config.toml
d_model = 128
d_mlp = 512
rope_base = 1020.0
parallel_block = true
optimizer = "muon"
lr = 0.00247
beta1 = 0.95
seq_len = 512
steps = 11861
Each number is 50 + 12 x the weight over its row's rms, rounded and kept within 0 to 99. Layers, rows and columns count from 0. The size before them is the row's rms in percent of the matrix's.

# layer 3 MLP down, 128x512, rms 0.15, rows 82-108, columns 256-511
100:49 65 65 46 17 55 43 47 49 42 30 56 61 55 14 70 45 40 67 61 65 52 54 45 43 32 49 29 59 43 36 60 47 62 54 41 61 48 44 53 62 40 42 53 51 55 43 43 52 41 50 36 48 56 42 54 32 55 61 45 56 60 29 63 43 42 36 42 39 41 46 64 48 54 76 42 57 67 49 29 52 33 64 36 39 49 32 51 49 48 60 44 46 32 42 57 49 36 42 34 48 70 41 56 47 51 47 62 58 30 62 00 39 59 44 34 32 22 52 50 59 62 33 50 42 36 52 28 47 17 46 45 71 59 38 42 39 56 40 66 53 47 39 51 50 40 48 64 47 67 50 52 36 68 50 62 49 50 58 56 73 69 55 57 71 24 43 68 26 31 44 50 44 48 75 36 55 51 52 69 51 43 50 55 75 33 60 41 44 62 56 51 41 35 41 44 61 63 38 37 32 45 36 69 63 47 47 55 62 39 54 55 41 55 40 45 82 64 58 45 53 42 37 51 67 48 56 50 54 52 56 48 52 72 26 57 67 59 65 57 47 37 31 50 57 63 43 30 54 49 17 32 64 52 66 31
098:71 24 67 52 36 27 65 66 62 56 54 50 52 23 20 37 68 37 76 62 56 53 54 50 41 28 44 44 49 41 53 43 49 67 50 40 43 50 45 87 66 65 50 55 49 40 60 57 61 47 36 47 55 55 42 45 50 46 39 49 50 40 44 59 53 87 50 32 50 49 53 34 44 43 37 35 22 42 52 60 48 32 68 55 55 37 42 43 50 61 72 50 47 31 53 61 51 61 50 35 57 68 66 54 55 49 54 39 39 54 69 66 44 42 53 57 42 59 48 52 38 63 65 51 44 40 44 29 50 42 50 38 51 67 57 48 47 44 55 70 54 52 72 51 57 44 48 55 59 58 44 53 57 42 59 34 38 47 40 40 46 39 61 63 40 56 33 46 44 44 47 64 55 55 23 61 56 42 50 44 47 55 50 49 68 57 46 56 51 35 45 56 44 45 54 44 28 46 64 50 52 56 54 66 35 58 47 17 61 61 61 91 63 54 28 52 56 52 48 26 58 44 56 51 72 52 38 45 55 57 53 36 54 37 55 67 48 58 52 48 41 39 35 48 57 55 49 38 46 48 41 57 37 50 56 30
099:50 28 31 49 45 59 36 38 38 03 47 46 63 41 77 45 48 62 37 48 63 32 46 50 46 67 39 53 48 14 32 55 35 54 56 54 57 50 56 58 47 34 47 54 39 61 60 73 53 43 78 45 53 57 46 45 41 25 40 63 60 62 48 24 51 74 66 49 45 48 52 29 39 60 55 68 48 52 58 53 69 52 59 61 59 37 59 61 48 61 54 56 44 61 71 37 50 57 56 44 54 49 73 46 35 48 49 60 57 62 36 55 48 58 47 31 50 53 55 52 62 70 63 63 47 51 48 65 46 61 45 69 53 48 49 61 49 41 47 43 50 43 41 56 47 47 42 30 48 44 58 49 42 57 38 42 48 68 39 57 27 25 41 38 58 69 59 70 53 76 32 44 55 56 60 61 60 54 79 62 34 50 56 59 55 53 35 57 72 63 44 62 54 35 69 53 47 44 49 53 43 48 48 69 40 57 61 31 48 51 65 41 60 53 43 47 64 69 45 42 64 60 57 64 48 47 52 52 57 54 41 54 53 41 18 60 62 46 79 43 57 46 20 15 37 56 52 47 45 43 51 53 48 45 69 31
101:58 55 58 55 36 50 42 30 60 62 41 50 49 89 42 52 41 64 45 44 52 66 49 53 61 19 46 47 52 47 51 43 79 48 42 50 66 66 58 44 38 39 55 61 49 59 59 64 61 70 72 48 52 56 62 55 63 39 70 61 39 77 43 66 49 60 51 44 54 60 71 61 44 37 58 55 73 39 49 62 39 49 36 57 54 52 55 50 49 31 51 60 44 68 52 55 51 50 43 51 39 39 33 52 38 53 26 51 56 71 34 58 55 38 67 43 57 52 50 42 38 37 33 57 43 45 57 36 55 80 50 55 43 41 50 48 47 47 42 40 45 50 50 55 59 48 51 39 70 48 53 38 51 60 44 35 52 61 64 37 67 43 55 53 29 75 53 50 55 15 65 42 77 56 66 51 52 39 26 56 35 58 46 64 58 47 36 38 38 44 38 64 44 36 40 45 49 49 49 61 44 46 56 23 76 55 42 70 44 58 26 67 64 53 60 46 44 59 44 62 44 54 43 45 68 46 52 66 33 59 54 78 41 71 64 39 51 57 70 61 55 52 56 77 41 46 49 43 53 59 33 59 25 48 21 54
101:72 50 51 52 30 41 45 38 50 09 61 58 21 58 11 49 55 55 56 58 66 61 50 42 65 84 52 56 62 64 31 39 47 41 50 60 52 54 45 20 48 54 56 57 69 56 43 44 36 51 99 68 45 56 41 54 36 51 55 38 34 61 44 25 32 50 51 69 56 50 27 41 43 65 52 73 63 45 46 58 40 35 57 35 53 55 49 44 49 40 59 42 49 70 26 27 58 18 50 53 44 56 27 58 46 53 54 52 51 51 51 20 39 41 54 42 73 32 55 50 38 56 48 47 53 61 57 60 54 72 42 75 62 69 40 39 47 64 49 55 49 55 48 49 26 53 44 37 40 67 50 46 37 53 64 42 38 69 53 54 65 49 57 50 36 64 49 66 47 61 52 52 62 49 38 44 56 58 63 54 49 58 50 62 63 48 39 58 45 46 58 54 46 80 41 58 91 34 51 53 45 46 56 24 47 42 64 34 61 52 53 26 48 48 77 52 54 67 53 77 52 76 49 61 59 60 50 54 45 51 49 72 62 67 58 58 56 37 63 24 55 47 53 64 64 66 59 30 49 51 58 45 45 63 44 56
104:25 63 68 36 56 41 50 68 46 48 48 40 38 84 40 53 47 68 77 50 57 44 51 52 48 53 33 76 60 41 48 49 37 52 46 21 73 33 63 48 51 53 46 57 37 61 63 13 60 52 68 56 42 49 31 57 37 34 41 53 45 45 80 47 50 60 51 46 52 52 53 47 62 41 55 41 37 41 51 57 68 52 41 41 64 39 54 46 46 39 42 53 39 48 65 36 54 55 53 32 51 43 30 41 74 44 55 44 51 62 75 31 49 70 37 58 52 45 46 62 42 67 35 51 46 44 42 37 53 38 41 45 54 39 52 36 59 51 52 44 49 70 56 51 24 18 52 44 48 63 38 73 37 51 45 60 34 53 45 51 47 41 74 54 76 23 51 33 55 23 56 51 50 50 26 32 44 65 72 45 34 48 46 54 52 58 33 47 61 57 44 19 63 48 50 41 74 46 52 51 46 49 34 49 43 36 47 75 49 45 31 58 21 50 71 52 51 59 48 53 57 65 53 75 42 45 50 43 38 53 56 61 49 50 47 62 36 51 53 66 44 12 62 68 41 53 50 72 49 44 28 53 45 51 38 59
101:58 39 54 43 25 44 38 45 37 52 56 55 47 63 43 56 55 67 56 52 56 27 49 53 37 38 63 39 52 42 47 49 64 38 56 46 75 67 12 58 41 57 58 79 42 55 45 41 68 35 62 67 48 49 54 61 48 36 47 56 41 51 56 55 48 19 45 49 50 64 36 44 48 38 51 30 14 69 50 46 47 49 57 63 57 31 55 52 46 28 58 33 57 44 24 50 62 87 47 70 42 48 40 46 59 64 51 30 40 60 34 45 57 44 49 52 57 26 57 55 31 51 64 51 54 42 55 51 57 41 71 51 53 67 55 47 43 58 39 27 49 54 66 52 26 81 50 30 50 39 47 33 46 54 46 57 51 54 54 49 30 62 45 57 79 52 47 65 42 52 46 11 82 47 37 42 54 55 69 47 34 47 43 58 50 54 33 54 38 43 54 55 51 35 50 58 29 77 42 43 52 47 55 37 49 56 50 46 57 32 30 30 58 54 49 45 62 79 46 45 44 62 29 50 46 46 57 47 52 37 54 76 51 46 55 56 43 55 61 31 48 53 53 57 81 52 52 70 55 46 27 45 31 46 54 33
100:53 59 54 55 66 48 52 24 39 61 50 48 77 52 19 35 32 39 39 63 59 49 54 60 47 19 61 56 52 48 72 56 48 49 55 71 55 61 41 53 52 52 60 60 48 55 43 23 72 51 41 61 46 59 42 43 65 54 53 63 81 38 58 35 56 50 44 46 39 55 36 18 48 49 48 78 65 66 40 33 62 44 51 58 55 54 51 48 62 59 47 74 51 68 53 62 54 62 48 51 53 64 08 42 40 42 54 54 44 58 45 48 55 53 48 42 40 48 57 59 49 48 52 56 53 60 54 46 33 62 67 41 56 74 49 42 55 41 43 69 41 64 31 52 41 63 48 48 60 54 36 43 65 36 51 52 36 56 46 51 88 55 52 56 58 57 41 27 26 41 48 59 51 53 51 61 49 44 70 53 61 45 62 47 40 61 79 54 60 50 48 31 50 41 30 52 64 66 67 41 66 45 44 34 76 53 53 31 61 61 53 52 51 46 26 54 69 46 59 68 45 58 59 50 59 53 45 50 55 46 61 30 61 79 57 58 66 46 47 47 44 46 49 37 64 54 53 53 56 54 89 63 58 38 44 79
094:51 58 47 53 33 54 44 80 59 79 52 35 41 31 54 50 51 40 55 57 39 45 48 57 57 40 57 50 40 61 38 52 51 56 42 56 38 57 54 65 46 34 58 53 38 46 48 65 58 46 60 50 45 54 54 60 78 47 22 45 68 47 59 50 53 61 54 28 73 40 25 55 68 46 56 62 27 57 61 64 37 50 62 54 73 48 57 40 49 57 40 61 56 48 45 59 56 53 53 74 37 54 51 43 41 50 16 44 32 58 47 24 50 19 56 55 52 62 42 63 55 36 39 52 44 50 49 56 36 77 41 67 43 75 45 58 45 74 54 52 52 62 58 47 73 68 49 46 48 49 66 57 64 49 53 10 68 67 43 52 39 77 70 49 55 49 49 69 54 67 49 41 27 50 31 49 53 42 49 29 41 41 50 53 47 59 60 47 41 48 50 66 49 61 44 59 62 45 46 50 75 42 52 55 52 51 43 33 59 42 69 61 38 47 43 52 33 64 46 46 48 51 53 51 55 55 42 53 47 46 51 33 55 32 69 52 59 40 54 74 53 55 50 40 42 46 48 44 58 53 88 62 52 36 47 57
102:59 35 55 39 70 36 70 49 55 71 29 41 36 48 51 46 47 39 15 47 38 62 51 45 46 26 57 34 40 43 35 52 65 40 41 47 52 40 68 64 55 41 48 46 54 38 63 59 44 65 35 66 56 51 46 45 55 67 38 37 73 53 51 36 53 59 40 53 49 45 64 16 34 57 41 53 66 70 50 57 47 73 31 55 38 45 47 40 44 23 59 41 43 56 56 66 63 60 42 69 56 55 78 55 28 73 85 55 55 61 38 68 38 42 56 17 43 53 55 56 44 25 62 51 58 58 50 41 60 52 39 51 38 44 58 45 54 55 42 53 47 60 64 41 54 48 61 56 30 58 79 48 51 35 51 39 50 59 42 53 54 45 49 46 64 53 47 74 68 25 42 26 38 54 27 47 37 43 63 42 68 48 59 33 56 45 32 49 57 42 54 45 48 35 56 38 33 56 29 68 42 54 49 35 68 55 51 53 60 61 68 34 64 50 43 60 67 36 44 59 53 51 64 47 62 54 56 67 51 44 41 62 59 58 44 61 61 47 45 37 50 41 61 45 41 63 52 40 50 68 65 37 47 19 61 55
100:59 36 39 43 18 68 13 41 54 75 37 47 81 40 44 37 28 74 37 61 48 74 51 39 56 67 44 58 48 49 46 39 39 46 46 49 39 40 69 46 57 49 49 52 50 48 57 80 62 58 65 56 54 55 41 59 64 45 63 61 75 61 47 34 50 51 49 50 71 60 39 37 57 40 44 40 20 32 48 33 66 47 63 59 60 43 48 44 49 61 52 60 52 53 26 58 40 64 53 42 35 41 53 57 71 45 65 54 58 69 70 37 25 90 55 56 54 62 47 58 49 34 60 42 43 51 45 61 57 37 52 48 35 63 46 42 54 56 59 23 41 64 60 47 52 70 57 57 66 47 69 55 41 38 45 57 15 48 45 39 53 48 46 56 69 48 51 55 60 62 47 51 63 49 65 53 31 55 37 38 53 37 69 48 39 55 45 51 21 51 31 63 58 47 81 62 48 65 59 51 47 45 50 55 28 52 52 81 42 47 65 42 28 42 57 51 45 50 56 56 43 49 57 43 22 55 60 51 30 39 64 24 59 54 38 57 49 51 37 48 64 54 45 49 35 40 50 51 45 32 87 59 61 62 50 37
103:38 51 41 50 80 56 47 36 44 38 67 46 58 74 57 54 53 28 63 54 50 52 49 47 50 79 28 68 50 45 45 55 34 44 38 57 56 34 36 42 59 34 39 33 48 47 60 16 39 23 50 38 49 48 43 44 49 38 61 61 64 43 55 68 44 63 50 45 57 59 66 49 43 55 47 47 62 42 47 49 59 46 19 25 45 57 44 49 42 55 47 45 35 39 52 43 52 51 53 23 54 48 58 66 10 12 63 38 57 27 39 43 54 44 44 30 58 35 52 40 57 59 36 41 43 47 47 61 53 33 40 42 44 51 57 51 69 68 42 41 46 40 45 47 32 34 50 82 44 53 59 52 43 66 40 68 46 51 45 58 54 48 39 47 56 44 54 75 65 54 45 54 49 45 55 56 58 58 50 56 48 37 69 61 47 51 97 50 58 55 48 76 59 47 54 60 67 56 30 45 44 38 68 63 36 40 58 58 53 39 36 35 22 52 65 47 35 55 51 67 51 61 38 51 42 45 45 41 49 56 54 63 47 25 60 49 50 35 48 59 54 44 38 47 44 51 49 39 43 61 35 20 54 61 31 62
096:46 68 52 47 50 28 75 65 55 56 37 50 36 69 31 49 48 24 90 36 45 42 46 51 58 21 67 42 53 35 50 25 50 58 53 40 54 61 32 65 39 61 50 53 55 50 51 65 69 79 44 36 58 48 63 40 56 69 44 52 71 54 55 55 60 65 45 37 50 38 46 59 48 59 51 65 42 52 51 45 47 47 54 42 42 54 44 56 48 46 50 51 57 32 35 75 50 54 54 52 60 41 39 44 70 37 61 52 43 64 50 43 48 49 54 53 53 59 54 57 54 45 62 57 52 53 49 57 36 39 60 43 47 68 56 34 61 36 51 31 53 43 48 51 49 43 43 30 45 49 47 46 33 77 52 39 85 59 41 37 66 73 26 59 18 62 46 43 53 63 47 59 48 54 48 51 47 51 23 46 64 58 58 40 42 61 64 49 51 39 54 50 42 65 20 58 68 64 39 51 42 64 47 44 51 44 55 23 42 61 67 53 53 42 46 62 53 44 51 47 56 52 56 58 54 52 52 56 74 61 49 49 45 68 44 45 58 37 60 51 46 62 48 34 50 46 49 42 55 70 45 56 36 62 65 59
100:43 81 57 40 61 69 59 30 48 87 50 34 49 60 41 41 62 36 55 52 55 54 52 49 51 75 45 28 48 43 71 46 31 66 49 47 36 56 42 61 66 64 40 76 35 42 58 50 46 37 33 34 60 53 55 40 49 57 16 41 55 45 61 54 42 27 42 49 49 48 53 49 53 62 65 34 37 50 45 42 46 62 71 64 50 64 56 50 49 59 42 48 45 69 52 48 39 56 49 42 47 75 24 48 47 39 54 41 46 43 53 37 41 72 26 48 48 54 62 54 49 31 46 54 54 49 53 57 40 63 64 33 29 65 58 50 59 67 64 38 46 38 64 52 63 34 44 49 61 66 63 42 44 52 54 52 55 53 47 56 38 75 47 83 29 60 49 39 50 48 41 55 13 48 47 41 65 41 64 51 58 71 39 75 33 44 34 47 49 36 46 48 43 34 26 57 53 48 46 51 27 56 54 44 53 44 47 43 50 58 47 39 60 46 52 44 58 47 47 48 52 43 54 52 35 47 66 58 45 36 44 54 50 33 42 41 61 60 51 46 48 69 56 42 50 26 50 55 51 52 41 31 68 41 57 48
097:66 51 55 51 55 42 11 69 49 33 48 50 34 61 32 45 51 68 52 58 52 41 48 41 53 54 55 50 60 47 61 49 56 55 64 49 63 42 46 44 51 54 55 63 65 43 48 34 47 61 53 52 42 58 52 50 64 44 46 60 61 54 49 52 58 54 44 67 48 53 63 36 44 48 53 33 58 76 32 41 54 63 54 45 53 37 62 51 54 63 76 32 46 56 46 63 46 53 48 50 46 37 62 32 46 74 49 32 46 52 69 59 43 30 53 54 55 43 52 50 40 70 66 50 62 59 49 54 49 36 72 47 45 21 49 50 43 55 44 32 46 40 81 52 72 64 51 42 72 60 23 44 53 56 48 69 49 48 54 67 48 30 52 63 33 45 55 51 46 68 43 39 55 50 36 50 37 38 51 37 35 43 62 48 67 47 23 49 43 48 35 32 53 41 46 39 43 54 58 50 55 31 35 46 57 48 54 47 38 43 70 41 36 46 30 52 60 47 51 49 58 52 37 60 78 52 60 73 50 55 44 63 45 55 65 60 57 64 64 39 62 67 59 50 52 57 51 42 50 68 40 18 80 56 55 78
099:38 47 47 66 32 65 40 43 53 41 58 55 61 58 58 53 32 72 51 67 69 64 47 54 50 34 73 37 60 73 47 35 30 44 48 42 56 57 40 54 48 58 32 36 45 57 38 41 56 12 64 38 52 51 54 49 57 62 50 67 75 49 42 48 54 34 48 54 40 68 60 44 54 55 51 67 58 23 55 38 43 42 44 61 45 60 42 47 69 55 32 42 70 53 24 28 49 42 55 69 50 47 35 55 60 40 58 53 59 50 39 64 29 81 41 66 54 51 55 57 46 45 50 45 47 51 55 49 51 77 60 54 67 56 44 61 55 55 57 64 48 46 65 48 56 58 38 73 44 56 26 44 56 53 54 76 58 40 56 75 44 55 48 67 44 61 49 25 67 67 64 42 62 44 72 44 49 52 53 39 58 52 40 44 35 51 00 56 38 36 46 30 56 29 50 44 35 63 48 55 41 44 46 39 47 52 48 67 28 46 70 55 44 56 56 47 58 44 50 48 42 65 51 53 53 53 58 59 55 54 64 40 52 42 56 44 57 44 74 26 43 65 36 61 43 63 50 52 53 50 53 44 41 49 27 12
098:63 42 31 81 31 49 47 32 52 77 52 49 59 67 59 43 50 46 60 65 77 42 53 28 52 34 61 48 57 60 36 52 40 28 57 34 63 73 24 44 53 41 42 50 38 44 57 38 38 35 38 57 52 54 58 54 47 39 47 51 48 54 58 54 55 51 47 44 48 40 29 28 38 65 49 52 43 44 41 05 29 59 44 55 57 46 55 47 41 38 53 37 43 47 28 37 46 53 52 53 46 58 54 51 66 55 39 52 61 48 57 62 48 85 61 36 46 65 46 39 29 21 41 48 47 52 50 60 64 72 44 61 66 57 51 33 44 47 38 42 47 48 79 52 90 52 60 31 33 49 24 60 53 48 44 69 72 59 50 61 48 67 63 48 33 71 47 24 64 55 49 38 69 50 45 55 45 54 42 45 37 54 74 59 53 59 45 43 43 37 44 39 57 31 57 44 75 39 60 56 49 70 61 30 49 57 50 43 45 59 39 36 47 46 55 59 59 47 50 48 49 49 53 55 78 53 60 54 47 60 67 62 52 82 30 47 48 47 53 39 61 57 40 42 41 58 58 44 36 57 44 53 35 67 32 41
100:59 55 53 52 54 56 44 55 43 66 55 59 44 39 80 54 62 39 41 42 70 43 50 64 55 55 67 55 44 44 52 38 43 52 38 54 43 57 45 79 58 50 48 38 46 42 62 82 65 66 62 57 46 53 54 38 31 43 33 50 58 55 32 34 38 55 43 51 36 47 65 63 64 45 63 37 32 45 42 44 49 47 58 69 54 57 41 56 58 32 54 53 51 45 49 56 48 48 52 52 46 68 64 37 66 47 37 60 52 58 35 53 64 46 46 73 56 35 58 50 41 52 70 42 51 64 42 53 51 25 68 34 52 56 53 44 31 65 33 55 56 66 50 49 51 39 44 51 41 54 55 32 25 35 50 52 37 49 53 50 28 50 47 57 82 50 55 44 46 29 34 40 47 52 09 46 51 60 39 46 36 48 38 47 45 40 58 34 42 41 46 47 35 34 64 19 21 63 33 46 29 38 47 20 50 52 54 57 58 40 42 77 42 47 67 56 47 43 46 50 51 63 44 47 34 44 53 53 44 48 50 50 42 58 48 78 36 55 45 48 51 53 64 30 70 56 46 50 59 50 53 56 46 49 54 36
097:65 52 42 44 48 37 37 50 49 44 46 58 35 40 54 40 47 41 36 45 23 64 52 47 40 75 43 47 55 46 45 47 58 55 51 47 43 57 52 44 45 49 37 44 41 40 46 34 67 12 45 59 52 50 59 61 53 58 32 40 56 41 53 26 54 66 55 42 34 55 64 53 50 49 46 45 62 56 58 60 60 63 48 44 53 47 55 53 52 71 31 42 41 30 53 62 44 42 40 67 47 34 46 18 15 68 53 51 41 61 47 76 53 37 48 45 50 53 52 57 62 64 60 57 54 53 48 44 62 15 66 57 46 54 51 52 53 46 46 31 56 32 50 45 61 52 56 60 52 39 29 44 61 28 32 36 34 54 51 53 53 31 32 50 24 51 46 53 73 64 42 52 43 52 47 50 61 66 55 49 55 37 20 41 45 54 27 42 37 54 52 39 64 21 39 38 65 57 58 39 40 65 62 78 60 54 42 58 59 52 77 83 76 46 44 58 65 47 53 56 44 61 60 55 58 56 39 40 64 52 59 60 58 26 65 65 38 45 30 66 49 43 51 51 75 52 58 28 47 48 56 43 47 47 83 77
095:36 50 51 41 55 48 55 53 55 62 52 49 71 61 77 56 54 64 72 36 42 45 42 50 74 22 45 66 59 46 31 44 36 47 49 58 56 53 62 81 58 47 32 36 53 52 68 66 61 46 39 56 54 47 66 58 62 37 50 43 66 54 62 45 53 34 48 44 63 56 29 40 52 69 47 69 15 55 39 26 54 56 60 49 56 58 57 51 54 39 29 56 48 27 46 41 54 22 56 33 51 44 55 49 57 42 54 47 46 45 19 52 67 50 69 57 45 60 48 44 51 60 61 45 53 61 45 63 41 52 46 44 52 44 55 50 62 50 50 50 44 56 49 49 70 19 51 31 63 36 59 48 64 25 56 42 41 45 52 37 47 42 29 45 41 31 44 61 41 61 48 49 68 50 24 58 53 44 55 46 45 35 68 50 33 63 65 54 49 44 68 40 47 50 56 53 56 43 58 31 54 50 56 43 52 54 49 49 60 49 57 21 41 52 57 49 58 55 50 48 53 59 59 52 45 47 37 53 24 50 42 25 58 58 44 40 44 39 77 54 56 61 54 50 30 41 58 67 45 31 57 56 50 58 67 57
096:34 28 41 32 39 39 50 27 37 71 40 37 19 44 54 56 58 64 29 61 45 54 40 37 43 42 48 57 30 51 36 73 50 35 44 60 48 23 40 44 48 55 48 21 52 57 30 47 79 30 40 56 33 50 51 54 54 18 64 53 22 60 77 40 58 30 53 51 43 47 49 78 38 42 50 46 42 83 44 20 37 55 54 50 56 44 62 59 55 46 21 51 49 35 40 22 44 33 54 61 47 45 38 49 44 70 60 52 50 52 36 30 40 64 65 59 49 44 37 44 42 32 38 46 57 62 50 63 53 88 44 55 39 11 44 53 39 48 51 55 57 58 44 47 28 44 50 33 27 37 42 54 68 51 50 49 49 45 58 57 72 59 44 39 70 20 48 25 53 32 44 57 53 52 60 46 46 26 36 46 42 61 30 43 40 46 48 49 37 53 32 32 50 41 23 64 45 71 49 35 55 47 45 49 49 42 43 41 40 58 40 45 43 49 60 45 35 48 48 38 59 51 49 62 38 48 47 41 50 44 50 61 52 65 49 29 45 47 33 58 47 58 33 32 42 40 53 65 52 44 48 54 53 54 55 49
100:51 54 45 54 48 35 32 43 37 76 44 43 26 48 52 59 49 58 45 49 69 59 54 39 50 20 69 50 56 58 46 36 60 42 52 60 50 51 58 27 50 50 49 69 47 38 54 39 43 72 60 53 35 55 50 50 58 55 44 52 20 53 58 54 56 50 53 53 47 52 60 36 39 56 50 53 76 41 48 43 66 49 72 49 45 46 53 43 40 30 46 35 47 35 54 21 50 45 52 70 47 46 59 56 61 40 59 64 57 51 48 43 57 62 48 41 57 39 47 68 54 34 21 50 53 54 49 34 57 39 54 63 45 66 35 61 43 60 56 54 54 36 31 57 44 50 57 60 48 48 48 50 34 33 47 61 32 48 54 45 39 46 29 51 47 43 57 58 70 10 44 66 82 50 36 49 61 56 46 44 33 51 45 39 57 44 80 44 52 54 35 62 67 61 52 57 33 63 52 34 59 57 56 62 28 63 43 41 44 55 60 55 67 47 57 53 42 44 51 55 51 50 47 35 35 48 60 56 47 48 58 84 50 51 55 61 69 50 73 66 43 46 41 50 52 57 42 73 42 65 39 45 47 51 65 48
104:51 52 42 57 41 52 71 50 43 50 50 42 55 69 57 42 43 52 33 47 50 36 51 30 53 29 52 53 46 38 62 43 87 56 51 45 64 70 65 39 58 55 50 75 57 53 59 55 59 51 47 74 49 50 72 49 51 38 48 46 43 44 64 17 49 28 39 55 45 71 46 48 40 42 50 56 50 29 41 51 45 43 51 63 63 45 47 47 47 30 66 42 57 76 42 39 53 52 39 44 46 44 05 21 55 68 37 36 48 58 35 25 33 59 50 57 43 42 47 57 55 27 61 49 44 49 48 51 60 74 52 47 38 69 47 35 58 44 51 49 47 40 79 56 71 58 49 39 60 54 70 56 80 61 51 68 42 55 50 45 64 44 38 59 40 49 39 28 46 79 35 66 40 52 48 34 59 66 46 50 50 42 48 64 39 52 67 51 55 52 37 44 55 72 69 41 40 25 47 33 46 50 64 64 61 53 50 33 53 47 24 54 58 50 66 50 51 43 45 46 53 45 69 29 65 51 51 63 38 47 59 54 44 34 34 60 62 60 58 51 30 59 43 51 98 48 47 51 65 58 74 35 36 35 64 51
104:56 70 37 56 50 60 49 32 45 53 57 59 62 46 19 59 46 42 63 68 50 50 53 31 57 17 69 42 58 31 47 31 48 45 62 67 55 57 40 41 73 50 55 63 58 44 61 74 51 31 46 53 52 49 55 56 37 50 39 45 43 55 58 61 48 31 40 71 61 47 60 48 43 51 34 49 31 37 40 53 37 51 41 49 59 53 47 47 49 39 53 60 50 53 62 51 47 70 38 82 44 37 45 49 56 49 67 48 46 59 66 43 58 67 56 37 46 44 38 50 59 48 68 44 48 61 56 47 53 61 50 61 49 73 62 56 38 49 41 58 40 65 67 47 34 31 55 20 53 64 64 54 51 42 48 60 44 42 58 57 48 55 61 52 60 48 53 65 76 54 54 41 41 44 63 47 40 39 35 49 56 39 57 52 60 49 50 59 55 54 53 33 64 45 44 55 31 40 38 46 51 52 36 25 30 55 49 54 53 40 61 34 97 57 74 53 58 43 56 45 46 75 51 33 49 55 49 44 36 38 28 64 57 24 50 63 54 29 49 51 47 54 49 69 54 55 53 46 43 43 33 30 59 55 81 56
100:50 51 49 53 58 41 43 59 40 64 45 45 53 52 57 62 60 74 66 38 57 65 57 40 58 31 65 54 42 46 56 29 67 59 48 44 53 56 34 56 27 50 49 59 48 46 36 53 72 84 49 47 46 53 54 53 42 53 17 32 52 57 37 49 63 73 56 44 49 62 59 48 56 58 41 48 45 47 68 44 40 36 35 35 36 52 52 27 50 56 54 49 58 45 45 56 48 18 55 40 51 64 41 57 49 65 36 62 44 62 57 65 52 72 55 50 50 43 55 49 46 36 31 49 49 53 51 71 52 40 49 38 47 68 46 55 61 49 49 40 53 51 80 62 51 49 44 54 69 46 53 45 65 29 40 55 57 49 44 39 36 50 56 59 42 63 50 54 55 89 64 46 53 49 50 44 53 48 59 51 81 45 72 61 57 53 78 41 63 56 42 40 58 85 08 54 44 63 40 28 50 60 46 35 36 53 42 31 46 61 69 42 35 52 40 52 40 24 49 57 54 68 58 38 36 50 54 57 49 45 58 72 43 72 53 44 54 52 46 63 49 58 54 39 44 50 49 63 53 58 47 65 57 56 62 95
097:45 59 55 62 67 38 43 31 59 59 50 48 47 27 36 55 52 10 75 39 60 64 48 43 48 83 41 52 52 54 57 37 40 35 45 59 58 51 38 43 56 53 63 58 54 63 51 39 39 42 45 41 39 48 52 38 48 40 56 52 29 39 27 38 48 45 47 60 59 43 24 51 60 50 56 42 41 60 48 57 60 55 36 31 51 56 51 56 52 62 71 44 35 66 55 46 40 49 57 47 54 47 40 45 65 45 49 56 56 63 61 14 54 53 61 33 42 70 50 37 57 71 48 51 51 52 57 29 49 61 37 39 62 50 37 59 58 56 56 54 49 57 56 46 55 46 40 52 36 52 61 37 41 29 40 64 58 56 56 37 57 36 59 49 44 54 45 57 57 52 53 54 28 44 52 53 37 63 54 55 52 56 60 56 24 61 69 36 52 56 70 32 55 48 27 32 67 33 28 65 38 25 50 54 28 50 53 56 66 47 53 38 37 48 48 45 46 54 53 37 37 36 37 55 34 53 67 38 40 52 39 51 45 92 41 39 42 37 67 61 43 74 38 41 35 54 49 56 44 57 65 60 36 17 54 45
099:45 42 45 50 43 46 33 56 34 56 35 39 36 40 44 38 41 43 47 63 39 37 47 47 51 53 46 51 50 52 29 57 27 44 48 43 47 43 62 54 41 49 61 42 40 54 45 40 64 85 28 48 35 57 46 55 36 53 31 45 27 45 52 56 37 58 40 51 54 49 33 42 36 53 62 40 64 56 60 44 17 41 26 60 41 45 35 38 54 57 56 25 45 36 65 64 53 41 47 50 50 51 32 45 21 52 60 53 46 75 20 32 34 36 50 53 48 72 57 62 50 55 28 47 35 41 49 44 65 56 47 39 41 72 47 50 66 64 57 48 47 51 80 46 83 51 49 29 30 55 52 55 40 61 44 46 45 53 47 63 29 67 45 27 71 52 45 73 49 27 58 65 54 47 36 43 52 44 51 46 47 39 15 39 60 44 72 56 52 46 37 47 57 80 41 44 60 41 44 50 62 43 34 60 35 52 51 75 71 59 32 38 30 56 49 50 40 48 59 28 49 53 37 48 56 52 53 57 42 64 62 51 50 59 19 55 58 52 38 38 43 59 52 48 73 43 44 54 57 52 77 59 58 75 62 46